config.yaml
num_hidden_layers: 18
num_attention_heads: 3
num_key_value_heads: 1
intermediate_size: 512
bias: "none"
tie_word_embeddings: false
optimizer: "muon_variant"
lr_mult_o: 4.0
max_grad_norm: 2.0
batch_tokens: 65536
max_seq_len: 1024
doc_mask: true
train_tokens: 490900000
Each number is 500 + 50 x the weight over its row's rms, rounded and kept within 0 to 999. Layers, rows and columns count from 0. Numbers have three digits each. The size before them is the row's rms in percent of the matrix's.

# gate: layer 6 MLP gate, 512x192, rms 0.213, rows 390-475, columns 144-191
# up: layer 6 MLP up, 512x192, rms 0.224, rows 390-475, columns 144-191
# down: layer 6 MLP down (transposed), 512x192, rms 0.098, rows 390-474, columns 144-191
gate390 100:473446427551571480542511464497550509468510507460535478528551438515542457494389519445573443524490484548467424451398379552450548477501505469563497
up390 103:494537523480520512528498493439536454464481600539531536530498505526514461512425478529604484497483531559575491502547460506400571482546527431539636
down390 101:485527433492445474525522489576563473561471501533487495427556590478473443493565512528508495500426511527456487471575481499439528476478449570450535
gate391 100:535463507525477494514443459454446546586493508463472575496499489501454549548480521583498585521549539516504531559476530462405586435516542446603507
up391 098:473468482470439580515483438432500564498447585431479509568549503468433502412499540452530644465505514518578538526503548492457618497468523536619522
down391 104:434377470533419448390511503557544521484574540527444474537527530501563524439492515392500566577553500438469463493518496476563480576508552516391476
gate392 095:531546483521511572474492459494500439526549503486534407496499470510474551597490439476544579525571496532543498404551460523530430466462480561538628
up392 099:487464511580580471469491463509442546492464556528522526426503486491504479496569514521429473541617548593398472548475441495431554558522537422472422
down392 098:549500513550518512380567511424527452555545467470410405521550534441537487472544523451531513556486449454522587587562467474550454456464488536494532
gate393 096:453568502550438525517544509463480523555455603431549441510508493436451595427447463547532470486540479582473549546483489474500504464398518546540465
up393 095:631568488616489426545566481448548485519457499471519471507510516483507444501510419552538446472537553467523563516433502413408507454436550547472432
down393 097:433407523556472497565444498524477488534573539519492532525449471506449509453452464554424635487481465507523535432556549525484500552524496539515401
gate394 104:579512525420457443482464442470480394517484481523488480510551524638592511468548479550551492504536511556436590469483545499473495466517550415427466
up394 095:555453423464490423487417605460511495362499487497463394595505528556487508449495471429569492398511422521525499541471468485514512518501448427507502
down394 094:512531568554515497535558494499505441458581494577467443494531475577546566454495504416617530474502532525461589433539538445542485548499553547481427
gate395 098:451453543494431498515408449440518484477422448468581465466477493534461484493469441486504390525524573543405531453519497444448438633527521503497486
up395 093:473533424493506479496556537494472573463676550558389564578480447474532469408624474471475551487466488591551589518460429469624475509489467507430539
down395 094:539526525465496475391546504518434503531543483481484549573540519575491530386530568513494543487508551539644470498522590480567520530508473471564489
gate396 100:464472515500482508449523502400490561491425425437523492481521535486403397528541578532479457531394479498518350542515492435523520575464532486463470
up396 103:559479466406437423446451578544576472434564478524485419493438537585504437517590351436495523512545504424531510449458483521508560494552515466506540
down396 105:441451499497481466546407513618471504476515539405580445481541505472460491506470504461462462646506493535515438505499509500590444514476541405412548
gate397 099:417447472443502418433458514550471582410494522451525561549518541531573504517452458506594547459648568522470378509483453497504487575423455428500518
up397 099:450500430555461526511357534526497533472502477530517560476519533503545594571543462490505539431581537555507390526479556505563587505567475490477537
down397 102:563527465584512529454535473596534616468513538428571428499507464413518580542535528535537531445517467492552485530455569439540563564565506503548525
gate398 098:435465524499630566526485442517559434505567570480615469558503541489482468564517488525578542494517574464447557454494447553515504463575540485458518
up398 096:408436533476508560458543518532500531530499547407425471487483524519428451563442460537594449606532531508479489491402610510478445484487589451398509
down398 095:481385454499500467518460492542600512538540502480531463476543406441530391500464549534470505474501476464516498406428495449521546591441527534450491
gate399 101:496498504550513509507543441540523429518525600392478477526525514508450556582498523515600583482538531544579497511425582564447506434447494523490418
up399 103:484522475478463505492489541545536446543500457515457515495451490503438621455474530493472408589477479403446482580532486445451562528437484546493485
down399 103:426518480508513497431514475440541506497505526338535434490516536582522507522466428545478562444478470453537489486490560562515523502527457530525533
gate400 098:538493504497425492494502482424575564497659549426437470552473530552547517519505473584582610584538507549493514481387516557567629553566485554422527
up400 103:479569516535542475538585384472532536518507497590501506410486469559535500432500513533562430513474485457484422460508382519542522468503531576447497
down400 101:547555543545445494521546462454493558463515524448367482480404477464571538499485432493549410539490383578430500531425513538404419567462541512576381
gate401 108:553510480505555421574498545431541498482464575506484540480535412586489542601428565574500517503603470479413497487527560466513394485497424468521441
up401 109:543573570605409459479489560498429495446461550509463497502495556527542446428476568404502507440508427459490397460538470490503470506422489489483437
down401 106:504534524511512545503501533453546467541474587379492489498489515575457490532518516493448518524418465552499495377605517528452553485402450464515477
gate402 089:508477418495470487603549518508473577529482430451570478474581429537474518575410507572534539510598488547544452428599416510494482529473468523512506
up402 090:505446439542417542531581521440505528521486519440493427385591485545445488507434462459473530529554495556546409499564492533514403513483486505422479
down402 086:490467486567434507496464520507422500545475549565480475450566488440512527509549498488601484548484512530532541502474540566496461457492521529479575
gate403 096:474470495474514504528522551407586531520525525521484561548495517493490419500609473548452520570533539533442461462373569547461555508531500526462464
up403 100:480536462491505481472490534471515459516489523479486496411424390513492515547465455562422526516571457527617500440438544542497581496474575554515487
down403 100:382549514495455499535463484437437478525497407471502500507414541434520535531561453470524462476544536583561493439543520538439480542488512519400470
gate404 098:504511538555541440537585532454552483524507538420470505437497504478456471550428393465451450456464463453557502495606488448445499499507593465465533
up404 097:475568567508466496544588538523517456519365505497545615478514502428491496593532495433539470488496433377480514490443555562559514446457622501558518
down404 098:491507428489445475616544513448515491472494466561491465536508536537503478483483468493546475531452500481580482470625523525552408529523555583441554
gate405 102:487433476523503498555502455559501583485546504517589545489470531460531460506417510438512554511497495517449497452443553512549480477476565503531501
up405 097:574409496437487471493460605513526504456608427486570500559470432466524538520457497570497421525515503515526470459493477564559460577495510647492493
down405 100:562437505446528497401601494464511484516529453490441521473536491521502455528556439482438434456493565580544519534456466444467524483489460471517520
gate406 097:503510554556421469440443465479526549476460430497576548465537534451485513504574505545515390487524465489516503446478470565511496507485480558584554
up406 095:447522456450451503496521464521476422471476445538562495581408496480524485561612595519503403514561506440447506530448428508492523500501418455480576
down406 090:516603472500523498561497474536475504518509499513566480498504426403518598495469456439479551539454523515558464478505477539519549533511488518574561
gate407 099:517453548518503544463502486583521487484555394435438468458485540421460577486536579498493451519477543492516464477531491489487519453562451442531433
up407 092:455472472563494507487358481433478474554479540418421548399511538505516539542464519539387479461457522459447510435505556561502506586499502549527525
down407 092:596627533532510487521447502677507423497497523459523592537524488524450507508499508456538498523486427538535554468519530459442457483520480499473481
gate408 101:487448503495467472541479516399501481534487473487528494440586589485468553512408510480482504462608530569442402384528481531517564510551432576578514
up408 099:468565549524594517488571563558498492526513434560470475576425402536470500528466479521453527441489507473472396519509388515541443468453596509553476
down408 104:525498514552502542556561453532534577613573509528491435514499536523521391435471511460470504518364552422459532503575496451466523424503520492489479
gate409 099:458478507449453444488410486416536539451417484607396463507433529452483537504501522493415538532544521597400447536467472585492494484501470530526351
up409 093:537539514487566530463449495446506495528587410443509420433536528549392536509536476615523379356482441467509527457436445405500486484459609468537500
down409 095:498458451492430462398527508481432481534541522357625579499517451522593528475492509433487480440512579514494495492530534388467485507489499452433542
gate410 101:477547554486448523475452439487544529535617439455458504434415485467411523613504389526539504579502498385578527496503532528516530546581521504519541
up410 102:537429461496464542531521546470534515483411421545495592414562559483536431468592632530472556506495537526527544471470393453508549436492531572557501
down410 098:431537520509437554522460467530440527460470482611479615473535501529584493548512541491509493572573494464410481476527471508504523574474481446493531
gate411 100:409570554525446586431550516412519528565398514501514520532570549501406529465502460520449467547467505480475536531420520572471481493482516515392437
up411 099:543497513427417455578501424576439460482491547513433590450467449445612570494485521506493514403477439516549477503524489478408510460460528393553532
down411 095:555493526521448525518522504536532547492459519426611578404511447541545521464534503555504550523508529530580392489548436478480526540632546436469508
gate412 100:528513578449502479469530530453570573521428522535541524477417525358493492550503566555434446506407559459485464528426529441508430501458568415578436
up412 101:580500620475436433466591474401324416487428527559460491462484451529489609520471464388514528528545396493506426452468516452503540530492487454566435
down412 100:431469417421473430568530454515487527457501513468485544552415440450489429579458450477511482558484597513459413571568488471525498454518489589520517
gate413 097:462472519443437447510437423508513496502567439515503480493492497554503535533494495537501445459443526493482522493511458523532451528553505574435509
up413 100:538471489560505569520479527474471422546418594465492522598525451505459480563562569525489498525488476516431548532530469575551553502536526499577542
down413 098:508505542432511539426554378453581499551467464592540525462435450545558460533535510510553551470490460563577489490507424505508448533515523543449542
gate414 097:386603516521502500542423528476520508570475452501507461506476480502438468578486516431484537457532542522415454491531547548496468585530540480601514
up414 098:504444566474502506474441418575444605560530650484496512506502465510487548520514527452439413565533514481574576480473538470560431467528459604486513
down414 103:539421489567510515532472493484544469496510528565501539535441481501559534546473502498546479513531421481501475524493523551601499537529416516415438
gate415 103:436407620430513494529509461435485531478552559511516616592440493501506464524565434528468461488527565438516546413551447569495479497457492588392472
up415 104:483450559541421556548514472470525526553529519524479507577532474505518503517429441495511553476451479478410485436431561484534530567415475493520490
down415 099:452510504599512394446537594568407477430418526440586438515493530461478520467548461436466526479532492487521524531535460540546527487503581542552554
gate416 094:492487450481575492569476490544512518428414464431448605536497610562444443516570511468572477516623552539506510453518422585408500495447538417590568
up416 092:543503519586385500430480536459516563597516528554496462448500465512515578475513491510475554459477424508600541504553448486598454486563572522482513
down416 094:441499515463453586436442473523646531575535569519518515539579460479525540464540471561470519457453555498486487477586568509591476509462519434548462
gate417 095:385489433531447391495500533489446438496483424544510480480482462535530527542498506479386522471579462501509376513475498372406587485601489493458524
up417 095:386469457522533432563483589554388449566495505481470469491549471503450491481515488444594550533500543493444478523565538470455601499525555512570481
down417 102:403446415582504553478466540379430369527447487500456508495497548450520574492485507485441545519473546548503484444463476523449398515546478484488443
gate418 103:501531477512525599514456550464496483551457535518461385331592401617512462536502479516552535513537447525474404558521551599454503524567414551439544
up418 096:452510528415468478377491498506627519502566496596511564510572542453465528496505469529452439531544532472468575484497433431597457500502591461533386
down418 097:434392501468392541495535449519471542493544511474521573465544433554557561531478456503514427553573486442501512408511463534539472383537414476469457
gate419 096:454484568502527603468494469504469534429589479534593542487465480430459534509591518520448521473428499484450481537616482499605468535510408549474513
up419 094:578598470523532371521466574487574478552428547452524453596491479531521516519466463502444509542550489488570564459433551497498467481566433559452419
down419 091:462429437466420495512507534490518418511432510432471467473472467531576476488546497538522559542557533563460447475567504584591530519482482471444505
gate420 099:445430566433535488509492505472554513586499540500528456544520599443443486548517516640467497450433509385445526410455468582573597529521486497539382
up420 094:470600490535438474525549460584491506443569524523499420520523414496453459443482487425464519490472502539569474540591551435482489470536528475484572
down420 098:491505527430478485507489511538592495583454510533474481437540473643534556529418428443403494502612562513469489513494615555554320557540517492551572
gate421 100:510448526565474432510552517446510453506485492412569478488469363546415495531486424521553483582557455483488488451551520355506455439416437466522506
up421 102:490452469456520557492482488482555543554529491490471563466596419480513506559564443461533535533508493549603500502559576478472585535492612436611532
down421 104:476482435525496495539550509449469454456497515515464354450405527588425440478428499584531399468553493557559560554538469542527491670456470548453475
gate422 103:568498470576563522567469544441479457428487439526497488494499518560516453503554533439514563517583521431536446519618480445471521436525465433429536
up422 102:462573536441538529404586519565596550559514492526530419527479485624559412455474492589556414511508510494526556495488493548416498494534511442547499
down422 103:504542572537528550502593458530561538502523482475537526474508568464483508443473495473460584560504485463476502546555424490479465552588417508584499
gate423 098:487601563500444520577508431500442462412583649470426562417591489575539457490501433491487546496519474473489462465491559470410579499542488576477522
up423 095:504495493435538410494561527452486494541445503470459472449557477519505517507500535538558467443442574540496513453424506529467478489494529507490518
down423 101:487513411407568487457606504478454510448553455517469582458544521535551531464464471486550518617451536537536436517512490456521432477591500442420526
gate424 105:562429451497485413515531512475503454521473447512597524456582476548434491508509484417479437603545458525519508536535457533470388583581482459604495
up424 100:536532459426484446438504468509539467602476462489595532585552488459579502552518539480506454505498528417454399588488426474435466466443579532538472
down424 102:478523551489454527536553464443451509503560523439488430576499507475513504486440465612531522607481561542476527477478570488474623604474500444467448
gate425 101:498549581555475505483555543527592469413517471513516659500515511558526408390503514476518507521454492483537490497525533531472556471473503455518477
up425 096:470514488460614536553432536484562529500548587516424504519551609504519512565509458428417495568506583475441487452566460434507508470463488541628483
down425 099:521516515536540456490553478525519581506505574498595539482510515610466529506528441551493470485560483600515494568479450500437508372459486498459511
gate426 104:512432518586468441578552583392551451499439552426532450511494511501474601529457500503475539476475471444576499512485435525581488595537503516534479
up426 101:528498554502567525486559511391570538467468468496574504430524458535562513448490468536461521487407572493497532459519539618561475609442500540549472
down426 106:516514537401394496552526462585467557469555525557488546494525559527572549482386480420563551486469491532557469580492529515455479474421638591429588
gate427 102:515519547506480441533547472504446569583497422500510454592605540554562515532535480611549497527461500515584507463399446511489492517507562546492579
up427 103:481483484507553477419455546447393450560490386492467508474452493454489596438494563512519494480495518475530507532441444511551440412600494450538501
down427 101:499552522599530547545428492453445506470557499459460503531507531536370461537550503436586484494463492521482513617353473454459578485524456546513504
gate428 101:514503451426420491528585460593514592522567560471509493516520466533553641458496519523497517481534476541495582486531428509508504527444440534417504
up428 101:517471519488512476510475508476412523569517432532586445522477426585473484514472434504540500480455503538498427438520583521484531548434434461514535
down428 102:481511460473461474511533435497436573527487500588517518503499474461517527545515484475475539519504540480516520500548590407583483517556502550523475
gate429 102:592467548545524408429521502480477487542565487424474476556610493603504517439482457471548429440486471523476493438456509502505537584437434500404382
up429 102:537499467530432416460485525548493463466490493334539476494488411507507525484428628539517412606479419546416465473512535470458518517524540476454416
down429 102:528506473523570505516449430534532515461472572543530545452545460489536584503506490412499477485548466469583496534519463521509523452508453551517531
gate430 100:579487448464493404591527488548461464458449518434461464505486448445408438479532496424543506413541474460557435514481447536544464480400422596624452
up430 106:451511503423526491512506461483384529559468510535509580528539552522535493572498471473614431473468515515539415547430507495549528553467510471479547
down430 109:450492398427436520530601490474589562540468556468380546489441463409465536444552516498517449540496500578509612435435523517536480477495457491441572
gate431 101:563476482435548565541459538508443601465449469495429494446498493506402536511461513493509484557550472474546577478519486540520515527492552549572460
up431 098:520507514536512495419437482405442475523425523566378462495473451456569494420480441397464530426454486503405468512460461469547514533459449528497525
down431 102:568479584592539536535497441508469474544533496475540508499565409501461542470498518510504521477505498527537499495483572506509514403454526476529471
gate432 102:521606571577453516498528448549481606459529500524554505498470586550395559584458511492485477461505586449464532528567619475438649532484496538428519
up432 099:472572513545494534554502445477562480424474500519610451517544531431447525538457493487534511434509482483603493490441531544445616421519549492447499
down432 103:490503628509543447522417545456507425489547424441508515571426501545559534484531590557529568518461509454386495549480527526519565490493585481431484
gate433 097:495486537484469537385386481448525461585453513536512453452566443536500556491510521519482481487463502477558534448490433496519550548479371495538470
up433 105:466535479411540395566550504500455548483489457534474455462394522484557525488579558515431443491537533466479494406519476445462522401518550584438426
down433 100:447527485479473502454607541415428440538571583490460538490408491477544518478519509506499453520552422460487544532508447475486525476524426552480504
gate434 094:493497548578484429465556440525558495598469527479464512511488612437532515494530607494568492548484586498428538497411447513481511511493498527540478
up434 093:463497467548523513526598531576473416555510464589511505507560466534513518442533466389542485534513450436589529555493477556526496489527485585569450
down434 093:458508458443436513478533494439548493478457446459500444544533431562536523526562478405524553561392501648440529468501466505427515548558574505506525
gate435 101:416511540458435537480481496524538421399451611486482526496417523490393427462465435498477434591476540523482446492486461495570487605533532468608434
up435 100:487520568510542354518498541502443491470444478460555406529495506540587528519556461658457518464478479451522464603527532447427468487462436581475551
down435 100:474508499454442541572403489521557505516464501522502533512491514496432558446501514575483483417594583525493466473477554449473488443561454450627549
gate436 104:563537442494471581584534501453477613456488517491511337506633463562487468554505459565504534444563474457551417424566494541544435515568419463512520
up436 099:410455556487524542461479619423450534493418523434459552556481580489468513440555441540538419383454508485491424538477579499500491563437565416522479
down436 101:483438438451445456635421430530439489451537417552506500480571418435546482481524531580471507452504478410487503359509498517446456609473503566501524
gate437 098:505465475487530568530514464460445588545450479525553565529517453520533490473497528536485437490509589394458464597524526584556477496493477524545427
up437 098:551468589439500450566423479499476548420502447528524525494514518465361523410514434419561448446493446402476525445472561534402447491497477420457433
down437 101:480363442519481587505485527460496519464474504585507409447496494473459533461528521373551520530460469413498580430437515548379559503522522437506444
gate438 095:544472574496560497523515571502532539498413440363491487542417515520397488465483519463526525455492524515567477546418521480435465434401499524582569
up438 095:531619552468354546525523473478522511481459551549491510377464520491490479441492561411505553432520492462536447570579529510427509576465536494498524
down438 094:496473565623607602499478487511547494443413494488422473525415475499539443400514494523501467569475413547490453527510542439415516460519472470412527
gate439 105:523547544505566544521539622518465521550561485444503497506537510589540548502494434458546416416536534534378446509509534566530416500487479489436529
up439 101:443546613469455545567532507534441494512545504549512473493468494570439437509575533551537462440465461573508516482467418509517523482457546421484431
down439 104:429433492422522462532600523461557381440518549459468510446554465598447494472498523468395481514500490588527551523547554579508410438491510461489478
gate440 097:507508461528474430520485531472428529513387521551498556566452573477576430419474489435454434546558412542411489380460416459534408585424544428493530
up440 098:540493480554505485470557527448430415430510461452496503472571520530435429561512456456442590407420527443596522608506547491572510524507460513495547
down440 103:503550461569508492475505439442484459475456575451409479576496488584533588465570477510627533583432481455534434515475493474547431558552476444508452
gate441 103:418470546535469462534440456450526455504477486468504646462523543549506489496505430530493568396500533511466589485516487494473505494528490475457494
up441 102:483422428626451508556517488521532411421501473481493492545448494503534514524459529537544550433525479456520486519495575501550446521608566538511478
down441 104:509457451505499447477528473471502397595483457450503498561533496563437555521472455508396446471453505429541449464591458445478518509528496468484490
gate442 097:551490543527448444567517396557492470493419582465487485508540583569533521485456502466562522438465491544492445497466573479416539502548483514579561
up442 098:435481462486422571533499501473523465423509479542442503505515484552543514533454520541561550547472468436525349407472456467523464520455580550502579
down442 099:453478525537483460475479474553534508509499464462606491553457553527483515641457470496481541464500511589508474520439544445504469502495475407572563
gate443 096:525530469480531402484456493520515483485582547561458515510463516567514475463548604540396452494557584568504460492449438420435533520489442484496518
up443 095:551508488467489499545460547532536495482553479551466589617478582464519448480502619528519509523452541563381445462577501497494472536476456490591405
down443 095:562496498515436489581489493597574530512609504550475552594446575534514540570480455548435497508494550570411492465537473520540524457486522538417498
gate444 099:472478488522509507522458429416499581430454436476534465474491445476545442501486482451488453543528493527535482418543466544481541499579456434464530
up444 101:468494533514590533424490492511674519504444405558342403497534461494516543575500505512515538434538503488467550490479554450572522477465546506588454
down444 101:458607587455440517500506529413451513444459583442542645536555503520491552406390432504519556452449521484502529472508484461564444519485452633512569
gate445 105:541475432466549528439453445446541563520557570498468548574403436427567505519510547515511492532406520564474535552490417519493519546485508520395449
up445 104:448483482481439448453482501561467511544509462553449544429460578497494577530491480461460548467478500407508542468608501464466528569498506417465445
down445 101:529568492469519540437486622449515442524567534572442460482548534546481517471550492410530551431551455470493457493515495554573553461452538491500452
gate446 101:448515587548574542476514545436524376553521498471452460532498565520441486483359541517509570440480438417505419492465496557538527445602536450449484
up446 104:498518480475397475476571472420488479555442486526443512456447430401471482485523474484449522524599504608503452449525463497513520516472494552502468
down446 102:602507485472424477495459571535505530533467505484563506612508503491530485490514453485522415539541475567504477463516451522418435450442502463470493
gate447 093:470545520474569493459495516551507551434588558455461551554522480596538369477532523546541445499565494448502492530482458563482459592571547517599441
up447 097:408539484607573483540492531470451555572462394567439509513432493501565613555467550475440532577510539487492479499518565423445473492517474529469528
down447 096:475504556476552514500488528590507488556483465608481478519576590508533509354516512546491465566571577533468491467490449455615488486452541538520533
gate448 101:450428511526408532534427554433540419509446452541621570496550417459521577548508464462471520554489440557465474486440595610435612435495512565487514
up448 107:541518511567590456480496392449446469399504549496508424549552511522449557543382509560464483568452503456559448446533456481555497468474519495534425
down448 106:553554393561450532433549561546563483501465557457565540446474431473483506509503573411361548521427556553534603455543498557438580460460518503462498
gate449 103:469580464489598488454440445531495516630400482432482511526463523511450570440474497588455530528540479413482548558524525422557561456491442535543428
up449 105:438505461529568402432528546469570533495529414402517364453462530570454440487502458559506583475479578435507435476413529371620476500411456524538474
down449 107:556495478500535438536507473579592569538373516543550507459504537469514388525489553490466429616494486479557476459467442488434543483635532500483411
gate450 098:415437445552397516388535572536536394468543504482463500489463495543567511421435406470546473521411525592574445502446433478563525436515465452481418
up450 106:551508432560526558458518628528540497500496518494517414464550497525499494493516505476484499460462510515526519520548469482504570445533549502412510
down450 101:507555513454568531452502516565454384446504394489503493573557429505437490515500511456507436419520469502533550537447609519575446426411474487480475
gate451 097:403535557507534465489410476550549466500573628496543492533525422563423535481532471431496407484487495578469406481526450483506489583403599491564486
up451 098:599430378558481516375520425509533513556463542513580477474499531515549491518434439478611478455457479441499474487507478535537466549502501485466447
down451 098:461521513432470569481451451566548524461469467503417455567539366542535606468570525489420561496539534529612573602489512516513472405503461447475596
gate452 103:461596536551563466564612493573553547472425524453626640460436466498433527410568503494457475535533540573582481465448507458497415540557512504445431
up452 102:492537563511496486550476567582488419509408487468489557524546477538534436450535565465452478435533496502464546606531455523548456573598630456446490
down452 103:512540416434394485491505540543593478522469562418545539514466556523511579453492503484497480570466484522513519539510527518536523488553526563479524
gate453 104:450460574419473470459492411533464477487521432503588506592459514496587419464495486461503462462502553504556473488496506586440485508489453436574464
up453 101:466537424461493388414503492527446482533510547528583491540532520564553457477508530470458505565403455537482471520507473485435431469522433453574471
down453 100:503497381374491620432621527473500477521536500515521518475432474473524531435408476470507415470446491566517471539431595487466530474497509579460524
gate454 099:487438556472445491583468601568520514549536508534552452592532542484404522426522460537485452500538480495447516477463498496427392430449468543503451
up454 096:537475524469509476492510476516501536433559445566525513414513499536517574596435548429517485466542598467558537482564450529660476591528576437448427
down454 099:542452496514440509431517523495533411506446449431466552442602578588523559439409559537486499461493466499529517528476484445449504547479428553519541
gate455 100:452519516589532588452439499565511532463496507486439537542424514469465528476502506550504552443434521596527498545561532563540491523528590539522559
up455 106:481496540503539549461495473579556545405473595494533486551455490512488452478514506507600488464554422530450485493473458591565479507473546493480425
down455 107:530635487564539519444581515534481517469492524557483558481460431539506512446515521532515529481485487410593531404565548481526466468481550519492429
gate456 106:525609483509490430426507513481460382571524448626504487509429394574495435524460511522539558432552517484574499412474520472517541528548447503589419
up456 099:459392476511518512489473507492594551485544569515557563462533419491597494497497532441513533491525481488559499490521521426486560560537530438471597
down456 103:470433535452521493378466577437526571521566574519535554506546492508474532501473553509501522527410554457555396476476544581507527438522498594537470
gate457 101:397477598453533445520513569480504431463471516514474501480482483562504453476534477496502570512486443537498477579556505498565442495419559496507557
up457 098:442449496544534512453504513530502541505547565451503390525443505511390396500558490521622434516451454530510420513448495530437559483565512501473479
down457 100:502526468546586529488569457573591606510571527469542554484419512557508534480519537494417407494431534598568446516494491569479492510436529510540438
gate458 099:487446516511467411457493528483524497488492412459528430519489541518426533485506431537493390462509427574496506455515502528571455448443520544456495
up458 100:421519547527533512457533447588429482534546444533536483343453482508518516391528619419477494515560484456396476516429452438512520490568562476511455
down458 101:506459471581508568523508517480574582528536464527515522454460481475477544398444474552541529432506462533575430541410598482447498585482558605469579
gate459 098:556484509608488524442505493526449505480438525461484486461572562530472418498419576507496473483460547469465452512587491511548484539476508484483576
up459 101:551502505440536549496488527419568525357537533490481564517475448502446496470580457409507609535455461484411526500531465439520516487505557446511511
down459 101:490512533501441438519568519390587487467453460494525379515464383527447528502518537519603533414466511498439597534547481504454506470514506572487540
gate460 107:414480525598471484639443518504470530471432507455543555366472607534514522526444497384458412528562556508489528545513607515565561459397528562488487
up460 107:490521442559506501391564577389477467577551474518463528543560534450464493434571494468467552615515460438576423506529432536459461453587487354485500
down460 108:475468490553482442447507408564529433542519544517443488546446469558367416534498511499604529450609527444552477510486429520544418479521408507530484
gate461 094:537458464520462481482526464390448525490409603501520531492422528467537523486448502574436428497440513502451506492479527479521507494412385497521476
up461 098:455516539544476561520439420456564630465538560499526465590467529546465508494514460489493476466513562479503505482550555517454478572487441531585495
down461 101:443384482492510499451442563496528500482443572555496614447412505587511500469493495517448513436414472536522557514475561579505615545594546453494473
gate462 103:472566493481430429504523533430568425502610501515522450504430516516539470475437434519478503512513559588455488375409386485440500516487569493430424
up462 102:453451468601584538543404484514487556576463522551511447467476487567460531474436483518438547442414456499436573546572425501530557534522497537592471
down462 102:584411515508488480431541493470420467520480534412529482496486492510486521476514438511536491512556371470490526534472522515517561440553474596469608
gate463 105:463457566511543544584576592425473463430559536422461432477475497506467508473548524491482595472476477560524494574491510353457552583496589537536557
up463 102:442502463587492510545605508487449494488590503522566586479590495496425554492557506561453477520542495547534567507478505496592506471445476458407468
down463 098:599433486548552432555558512391602506509510450512490551492510434535468442401450509439448535547518528501475505482533542476484447510486426477547498
gate464 104:506516429560517551585460516491567489503547546484536497529463516496447428587462503554576504573523470516512468528481521486509499549450561467507393
up464 101:466506526496613514536390417521536517505532482462489467476489542537540517542495587537533469514480549507494536498415585460462470547506487532457535
down464 101:496534495490527545494583499461516467511582585566486526458566446459523633591468438530434520469576458604406545507547448515434546412467483539458452
gate465 100:531523569471585514527452487465456556483536519563555523576516599519547471635582545463483460517507525546541491469505432484494526534487502588490483
up465 094:490531490563535443602526524529595480555594426451501585526510448606473491514474471483503450510489462496554528494461492534568466538427544483571534
down465 102:572457417427518504466537528550569533435497526551532556538626474453467448521513562528553463568491498525466515516512510464573510442526542524477523
gate466 099:450487505485510465450590479560512568394579529460486542571471458566573425443439466465515449533559604451502511509524410460524435522448481612459554
up466 098:516522466523547536495449555528572414484544444612454477529445473507461363502511550615527475438476571503653504502566411471555470385491413567572549
down466 098:540516520507424481506492508478490614459443471582396576501459527378538502517552459548401487481491449443432535551492579471561532502532502410437509
gate467 097:550496526534527439486413476499547484479503536481547546551488507511439521542501486561505462564576517584520458452477535529495463559501475450587603
up467 097:551544499536488400430489499480524488432519478465527554518514466535490474527415474552471461552418458507538462528401522392567415427409481471509593
down467 093:442422691557513530515528515427545535476464425476502375523504429556564514544519480435506438539567537472453493472589463579490540464509489473530480
gate468 097:567471637578482447488620471532427559545432537484574534496491544516544586622447425590492503578483548515448509475517554539507541569413537488552446
up468 099:422473450473567583461515465544483483468478511474557528540507461409454495458467509508498510514547464488512568541487526514550489438485560425490547
down468 102:485497506556400496556495456632444484508572483533444439490506550484554559576442566606507510542506492511511493538523395520471467519474437541446444
gate469 097:453385501589467568533505464467471517517439488421617453448438600468487500563436481550506470509514532499426500463510554473430518516465418533499502
up469 097:357575524562558431576525519551404568524611587520430511517481487532400501557465503499466450420417516476528427489418540481567558522498519490529456
down469 098:467617445428615483449492478527582482504539513484521529436509454427545453528452442601490482367566448494618561517557464491577527492569488527493455
gate470 103:590381646431481521596518471464462389521486505425486514406526561495524518425493439540482470408469546563504565527494425419494515580494479576502558
up470 104:481378522488433545472537504531516450501510497549470495431484486380545524448492477533343452491433461501544551509529453426516524526559435424477455
down470 101:537529352548462637531587478457476539436568475535523447480508457482459601471497548541572456498435508643417497523557530519564508420542471571437481
gate471 100:543343537555535436558549457557386454448447505399494513451491556527449537441535587507543493504564460578468494566507511443517542578551453491454470
up471 100:585541589470543455495454530407530490531481406565530578513514521522562397516455395491450515468503586490501475464489531536507432464445568486566532
down471 101:426505457410515462452412492458501396390465541556551501483504448537518477490505472534487509525484506446547515498602491544504482476503573436451465
gate472 089:460455559581515573526523584545379516565470569465481522574485421566544479449475469436420336471502464465421490470477441517499585604568372531586541
up472 091:530540533633458554545435616560430475468534495489548530542452473552518426475498492405452480471581457480442486504453541493421545614629432482526582
down472 090:471520533482520500578550545525497544437571506552498459612483533427505538474554551463404458576510495482495539526502434580540393453526552459519463
gate473 104:470486550495431387551445445454507496481531538594479439450547483510536517443593494539484480419449508456502450501509612511458519478451611593472485
up473 104:441448478468539545543526483521448536498473500462589482516414436438594489525542484471506532540378467537462471542410453491535489435504448524483436
down473 102:445472530472546491515434522523447453629438459445528439503431506472530543526480458478557446515449549409443500452509504557522465443513475539449507
gate474 099:513480599482489545549512518505506488486539518527556488460543550438482468490594535530470490509540510495429461492565412456458489520570487470576416
up474 104:450441574537542519546594497550466518610457473458453442564554585469498497508587481528530396480505525510492517464402500524545559511465482458394540
down474 102:479506438495580507459501442549410447498578426450573534467519424528537501374513442476517503574473504499481534491492462435484518567512513479530540
gate475 102:522480455502521505404462467486545493634494474493481479556465440525550554525557485449582497532591466528492581504561443502445477409503467530483550
up475 102:507480496424570433450500431444414478526523581451434480524497525560492508503491537529507412482547396450449446518499513547571584410511484451541539